config.toml
head_dim = 128
init_std_qkv = 0.0163
final_lr_fraction = 0.0
Each number is 128 + 32 x the weight over its row's rms, rounded and kept within 0 to 255. Layers, rows and columns count from 0. Numbers have three digits each. The size before them is the row's rms in percent of the matrix's.

# layer 4 MLP down (transposed), 3072x768, rms 0.0086, rows 1377-1410, columns 576-671
102:135098127121131097089168168138135136118152120114150168125133112141110110112120119098138129045101120180067170112141115105117099158215135169091147092144144120136105122104181121104113147073180113152069213161110157103061166122164114114091124130129078195094069092160106151087156157079141141117
096:125125154112165073088171134124058134187129169213123118088148144225104092126101206169145146104106097150082166150132139111125142092137166126113220117080114163122167152154178144100144099164121102136153131051112165134128117112134087137101118133110116128166191118179128202127064094113183070161
108:164077079163094181097193165163139077161140116135146132102156186110176070130149137092088171155143193100111145166171097177086159139129104144130165132118127124178172176100122102092126159134089075092112147142148113179188158124144100103140080101090151083139088138166067200153111100159155169113
094:097115103149136151022100101161179150134102087141209160154141094134111063105142120107122169158146096189172109134116126139165119120073160147134113082097150168110171102176142125124113174118149148138102164186149133128149134085117131089104134102163127148123153148073166138121159140065185161109
114:127161047139080117116155133126076123147181092108173161135157129128179112145168083125101114154067151179180142124137198119184136122153128137149130058155109104101099141077095124075073125146147100216126134103062105100193175151136086087156109182107058093139108144109066093108099136122170169160
098:145155149141149157130095134084161209148140137160158151130153129162120171165072132096124103123119107171128105094163123113167103057175113097159140147174121117059167138103108149174154140158211174125133068113133140120119158154103093182118115104119122163118101138178085093169098096188061088120
095:136073128125117098064088119154160119132112144080111182109117129121166137129125164098144163167122168128105074116138138108168152120126140129136092106085092134115164110146100120137115140125130102159139082123094129154168085147125084090156081164103154066094092162114139129117117132091156088214
098:178132111176166162105151149127164123168114160143135149183160116190151087145139099139143139122063163145188069074091154153109080054126190096076110138126113124139158181128167190131170081149146170087153183170182141152149111098118125153115116071122144157188129086142112116133158178150143088205
093:150107212109144165119111187147088093140113063131083125082161133179146122128111217085083159136056120133136147137099135144163138106097088166148134120128128181097097147159105096145118119059141147166115110181126170102191126108143102179175115076146144125130155095117140166143152098140109118146
100:133120114136151146163096125151161107121174118148157140070109063160174132125153155106152123147133134149113131147166155117088147161144162121135126178146118153074159065089170191159133107181165138089089119135142166186150192140140177167153089109163156142116067130108109097128144151090171087124
102:148192128134114072104117078170181091058136125171064140085164095128192146125112165179129114155101147119095142173177170104106169188103173164101089149071131159095136155089117155103191153153156114095093149141056066132074091093045158161142136132137051122116071185102166164144125131146170120199
103:128147150135132236132078115183078128117129095114080151141187151088103152172164150154109144184094161121128089151164164192084153150145106141152201128104114103178134111146093099124128159168124110126131106115122148142127095144121121128120092181098148072187107102113097187165098117177134116109
101:134129169166141159098102129140161181090087062082120136145117122160139140156153084119068107115117100143125137102058134146128123142112118098123029137125125118085078057118166160167111141110089092135148146143140187153146180159119144189166110135099137141136104131163165115130151158079139105175
102:164109119123105185118143096099185122126176098128219122103122121120138085133133068159161193146108108117141166141152106132113121139085091132166179109085132122142144186082132107143173113131132137082119090109128144078152102149143145098178083151153106183148184107082139128186153160177100138114
107:132100184151167119149051103142116105145107159102081099105175114160104117111090120176088111151119120052136137147110155111106104074091116100164146167119149159091168050101083141131099163105141137143167142090095115081115126092096125049122126089164061098181183106096121107155092169189109117096
102:116110151162103109107132145162078103088111117116159116189087109212221083131115142172141134111109135153112082085068155132111154091150160147142115115131138134121156136176124172094188131141107187124135175093198117096180157132162166116188135140085146158154184111095143132144177166090113124096
095:137121057166099178134110121097094106127137103090154157093090153107149124157117156159102080141126141148189121193113130148125141074124131134165179117182094129152136144172098170127153131159152161163090081169192111138129128126093091115162093171109137105045080077163141116129123135177106145192
096:115127146106166141132089129127136121178173146128104129134116118075130142134202108104128102134096115158138078148137111193135150078138181131134110137162176092117070135153095072140114141076098090226101156094104089084157080100147115123087096110103121143184169121075153103123100139107172107113
107:147112120144136114121115116088142131159134172127130130126118160111154166139203146143192116139156088090062080114071146139122084097112122119149216144166158125193112051099122147097181222115071147138128085126075099160145139086108115116173162153148081100122132151135170079101159092151107145155
100:099133145105134103115143082140136115133159155158093143149081113192142119142194157123118153151133117114097146096151071071126159080089130095106149170150150159172079098135150108102143079083090108184167148106150176154126145128124132104111083136083160047096122145085133175143121104132141140118
098:094111194148146130087097193103120132124139171133102104123138179110113095089101106095098103107121105168057147095152148166080112164131076094115159144191143177130205112117145118165109132115103177128183099039111115090071174143145149059143121110153146122113085163095163109114114104099139060106
100:155156071174146127180181148091140113120070169140164149119151054110139077110187048177198115172134151119098097165086116146141105136099168117119108100189134153165145102115172181151098098136111147088120138119142187098079132107121140095036113193211151118109133127101180043098139153125105126111
104:105126084152053113153105135128086122183139095221148081158093178125150170161140121133152128115106106117144094151111102153152125149121101105125105151153133134165133119111122117082140178151154135168151090132129101129119145134139093087122113131135133114104072106065124162130077128117129158083
102:115152188121111154087171094187173157110161160161175162134080194175160132101157170081178160120112170164100148173124113115158138124141144144196148094143148146122135108118157124117110124143098154143149112158136165130194070128167187177095116122096179133177100171157166111095139110175114096127
096:086117094126121121162113118162117112170151106102153078117105126155126107165125056125119085144137064155200133201104039108131075159170115116164143097147106160109091073108105125119143129081166107149160076123139130085155130109130100110169126140207176134050131131196106101105178164158150116126
093:165125066176144205146102110056162147185124115080126166142183193096123099180136090157144065157115182099116190121159078089132137089146128153125133215117091106095068120104187124142112150131158142124065122154126079141191075095096130158111069164142097177181119152165119085164111148075136117094
097:125153088093103112168106092131110129103077113074132113052069139136103136219106130094098143213206139136181133144102139144154142149175125156124113121109119125139091148145089146114093094176142135158172115136140105124095117232085154085138170152151096194116121117091164111145154152142115127158
100:154086167141128064137181135146127118174146089099116137212117148105085154140162101127130170158101169117105142105117168148140206107170096122130106109121086142093104185169115107130140148147076068122099127142125123119093140128146085062142130114162112113108120074185131145076064140147091079082
093:175101088106166124129098106107063161162102154130144125100147094141153077196097083111114106106148203179125152142142109148152135135155137128222114167134092073094124112142086095122140077069131119187122099121114088123100214098131175131163130084164127123074159149143145153137125137108155103098
104:062151141117153146172057150094157172110120106116127106145130187141165118131114139176156111137147084192167140091123067081135070164152159125115117163159132121132142110105148079168107139086069129102169142131140096140078113107122106137174126166157079138105173103163155157129135073107101164166
101:096106073108147112102109118173165169124155127104160176142091109131082126197170118107156115177130160113106111070156140165158098097128166067190159137090116150129171083166146088189127137155129148099101122114170078133081139116116146176124142134177119044099091109104139090135196120138167125115
100:103150083122156141047148058155107145149153104128104163089085123137146114131114171098160110221105158097140140126066156086127157130039076097131106110021120114112163119137122092151178097154093154158098136096133212150125203067146105124124147095116099104203151121086146160169067177153128121186
098:099109105091112171110114150107139139109080157165170085161179129071127084116102114134159127129140175102161092167123065079126095119138160078114182142126140108133224114168120085148106124068131101116134131093103146111190108064153092104129179171063099099161144132136185113141193109131094148077
096:149130142121151068104135183138158145126154126094147134111189095144165119164144151113144137167117142115101130126147119125109110113142083117084089110121085168105213075112124179140107087138141207083097122154090109127101146143179115208159122147124128141139154103145169090133106096136135136193
# layer 4 MLP up, 3072x768, rms 0.0169, rows 1378-1411, columns 576-671
097:136143084145108131071117107110138115142114109141170130167119040103113161078150110102075143071134075113139148111101096174100095150113108118088115123146092123110143160129138109134078160033142094181124152139161088143071148146110092090136132106126094184089144145152100166155146091095110108158
101:145183155184132116154145145066139180169090120134089090158081177165111098159134143157183043156055046136137116093139126099124105104116114134139056190172122125172133173142154107145135143157102107098131127153160114038143148095188156084107175110087137138169103128103124169167112083063077110181
100:070120144101104151103166096103138092146118154152127163134122074156121128149106117096099119133057096164099154108173147116121128093163098183132121127092134087130134126168103125083107159092137087101120065143138053132144132133178086138126080160131122124135133138078088057137173097129167124128
110:113158110119171106109143117126133096167150156143116089069104161122094147137162167148134119152145126097121118192153089094130116147157092079103082110114113084166081083153141142123130144118096136106100129181131100107119055133117134154113147080186155134109090174138135164106103173121142130144
094:145156088117080125111140118164094147176133142102147132098098166157082186136160101092107134153126104094158084182164163157112091193145100107081205142133121072170039153122065103113163106112144092143161064086147198115104110102128090171116148140152106129095127132080126096137131156150120162119
093:163130156134129123174149104161120158123138119116172049139135088109094126152143132176108139152107144156173089112103169084092114090156151091131134142117161134148129111104141079093165017116143097119121225127138146155123118150153114109047119103151098144098168076138134108117082106066103182112
096:139166134128116106049150098069143150192147092121118042143158100126173123135142094151132116076108106148142125091114115158137121140125157040075118126126099143147100143123119114101168136138103081134163164134124137158063099110088139109124074091087139094176122138094089149162176169135216170160
098:141091106126147102104207093159110151099126129108117120129114090128067117145162060138203150131180177153159110142152107116133152118116098078158105107162108132130053096101173089065101081110122125185161105114126115141102169155125130133091135101137143085164108168093119082090141153092195149154
098:128124147116193172134174180084131122145139120103148101098104135066052117111114157065128120127105070106130099130160151147138119165086117125134151164137112160135132154105145149139171098140131142101142175088169103135133117118094152090139131137114096157111128099139079229158032117037224130151
103:107145079114109185153148120082080111173172131083130104145179168077132058101157112143138071171125117114118140142107103136141138180122129120095113126126142117144072079142170139156199141102106153107122158124165103100118151095116104160131115199115086072141076130106070140173088090143116121131
100:121109091141116106160155146172142150132130148143161096083145078112140191048117169138144094134178108137079149099103146098124114117131118149095091123183118123142111174130169166156162083091090098125073121126140079141128193094106085134086110122160103191160065135145129138092164129113085100119
101:121146114125146158087140088123149156084111133092092142154148101137113140120127120143082095089235076102124152124119120117131158155174149157101125128136160141136165129143145105124112164098166142177127101168110151163123130165139116125156153113158098138080098084098127091113114141094153121073
091:147173108093116071102098148116131161120124112124150071084108081084110130160149096130135118171159059085102129097153167145089142187207121097087160152058131096092034076137113147172116126142132105137138149194115039106100132155105096187103124112137143120162121115137089094134075128132110085153
104:083061127138153151138128125137108148104157128099104086130155050142143147142104185153099075120140113105118184145182121145129142153135144115102138132118127164140130138143080105044186115163086126136162114129167118070132136180154075121093113172134146136162131095147137109185085147122145137097
101:128035140057147132063105156183128105157168102106140113099156083098083143110104161158113139161110135114182140133164136110128162136135169150149173145114087140165148105158114112115111095149163153164116137172161127183168138168093068147085093080151131102101144181116091185132103143161162121163
099:154153128109118133153164158135124176122107107160066161059106155117147130116180156172131083117159139160113138130179147113139140152083126127140185079126142047122123125099087078119167144119205063109197120170163094122111089125138199093123154067075164069159144140092132059080093142166103121096
093:136153096125177126127172126132085154147135075115154164052107122094150201084142068108105142132128081090144114139174113147179086121106142146106133128132123146107111103202071110102122143196122154146089178226130134183084169141078139098103133149113171154180124126143065131151113149149114204137
107:180161063187151160140147128103152104204095152097050153132074104124127106097125087139126119105155126060134125138126157137116126160141162162106176127145144124136040192092128101118132189128184117126118160129194194116141155089151078101113136147102051145182177080104081172135117144123101103125
100:081157127102148109093198160126173126166116155136129151137114103126155120080146155156143140121161142130085136127136117062136070163193067145061073098083144071088124123133131040148185099075169117145130106107065083153080142090137108114066064105122148170082127142137101109138178106170185115135
090:078149144123080125142065170120132104143129093105113085138162067128163159132139049121104108175132143146121122095143193079147100162153154111136171161167195077136142100108085086140092104140154064202156105165152135113134125142182108112167184169126110160179164173161114126192121075173085193189
102:087135132104098146152123059130151100115118174154109079155123161093170132128117149198179146083134143114138083102146151135170169152150140128118149108107092157188166151112083099170113101106137117148131170143175064149029107130137117173079163079100091117117123137122158181136143082086143133137
103:121129129147137127093175120140078166181153106135129131149115072106194169109171127183112126157100096111161157107099184105098104116163083148110101162162159110156100125169180056146162164091144152136130128145078101153109163167161134119160168132102119097117137112141106140190106124126066152126
104:151173162125125099097185079142101091146101060111112115085126061121161197087192161117085123151162040162116134138092108110175169128089106105126125144128172094129108159074121102120086058159125205137097098153101081162104138168160147220091246092092095120140129130096113187181143151141111128163
099:169144090188064179104179128120085126160103111160129118120124166097121121094152148090132111126086070101134142130118107131141128122159121117116121099130154097158093160185189132139178127082123102058123085114191105163081085089158146121144148140135060082140165097121149158106114151116138155141
100:150131144149135183159087144133132137148087101140155176152193178087124108067177111151149084197097116165125148149123116152090120130109150175122167109140137041138061141074066108137188139084080056138137128117115134176064163108147135065104109136164136154110107158134120105172016116110140152141
099:134156139137110126135140134139053118179154121132140124104111107089143134123161161193086128123077129082108127128153096150212182128108179161157089173140082046130115144126112118133118210172100106118149133147135128094039128130094111146051187128094154129161092089145151122169178150134161183132
106:143153091146100098132158179138063129147086175141150134143132177091164148189118117117103183138152131096149143149120128091116066066177129128087086074149138154135145151150102146115096076117128182098072125118099087178135146102069115200097128112099052092096100183122114109132115068063139095102
097:089120154151146165132129098167127157135083110138119132095114116130112125070169147137136133193162101044149147127123154175122145108147152138105125118137091121145143126156134113135113086128119090096182107106152203161086094158138125099149154092092166091099135159085105117095102142169111184127
099:162069097143146086137122116165141108137135133078148079102168094128149136058130117113196114150149083115154214124114104121127144149131133147075134136146127155109045165136117139095109062076132111103098161128132114142150084159106154118149116139119112097128154112090042140130092156135161130119
095:131143091108113146131137162083129174146082167153137149158102146103162136097120121149124145122104122155149109124072110104116151161143144127152109141153118113155105096101140154114118157134107159132075113188143155143091133152134132154087185140109146178179080159070152137127163164126152098186
095:074144175166167110120150139139136129213115137146139072081109116075168149132146117121099121123127070138132151097124146156189111147155104137124111141148147084111073165144119124128112096106135053148133145129120135149149134105150053089101130138117150110064146116176102126106112120103095086131
097:142082061112082099137122128100142128093129137104128145157165072151110155126179128094094118131152166165153169119118149133107190125152078090126154150083151095173110165183138107181169127137096116135110087184119212129142155113129100109177139185082137128081133102124113122094141094113108142097
097:123035093064123074105141137164143185139123145116098112135162092156155141044231137147109091102166123057105140155095142117146108112130139111130140115081138168199094116146128100125047066084126042070111107140122155115060093143132113148096161104171125122136168168094120113106153106095107149139
098:120160126145148040140083121089119155096140115088155152139148116140189183129167152182125071183143109101166108075132145124203085135109126096106177086048201155131089123133116144147110107070098134116125132115110101029149143154114151173162113146219108118125136110035107142082140120189125163089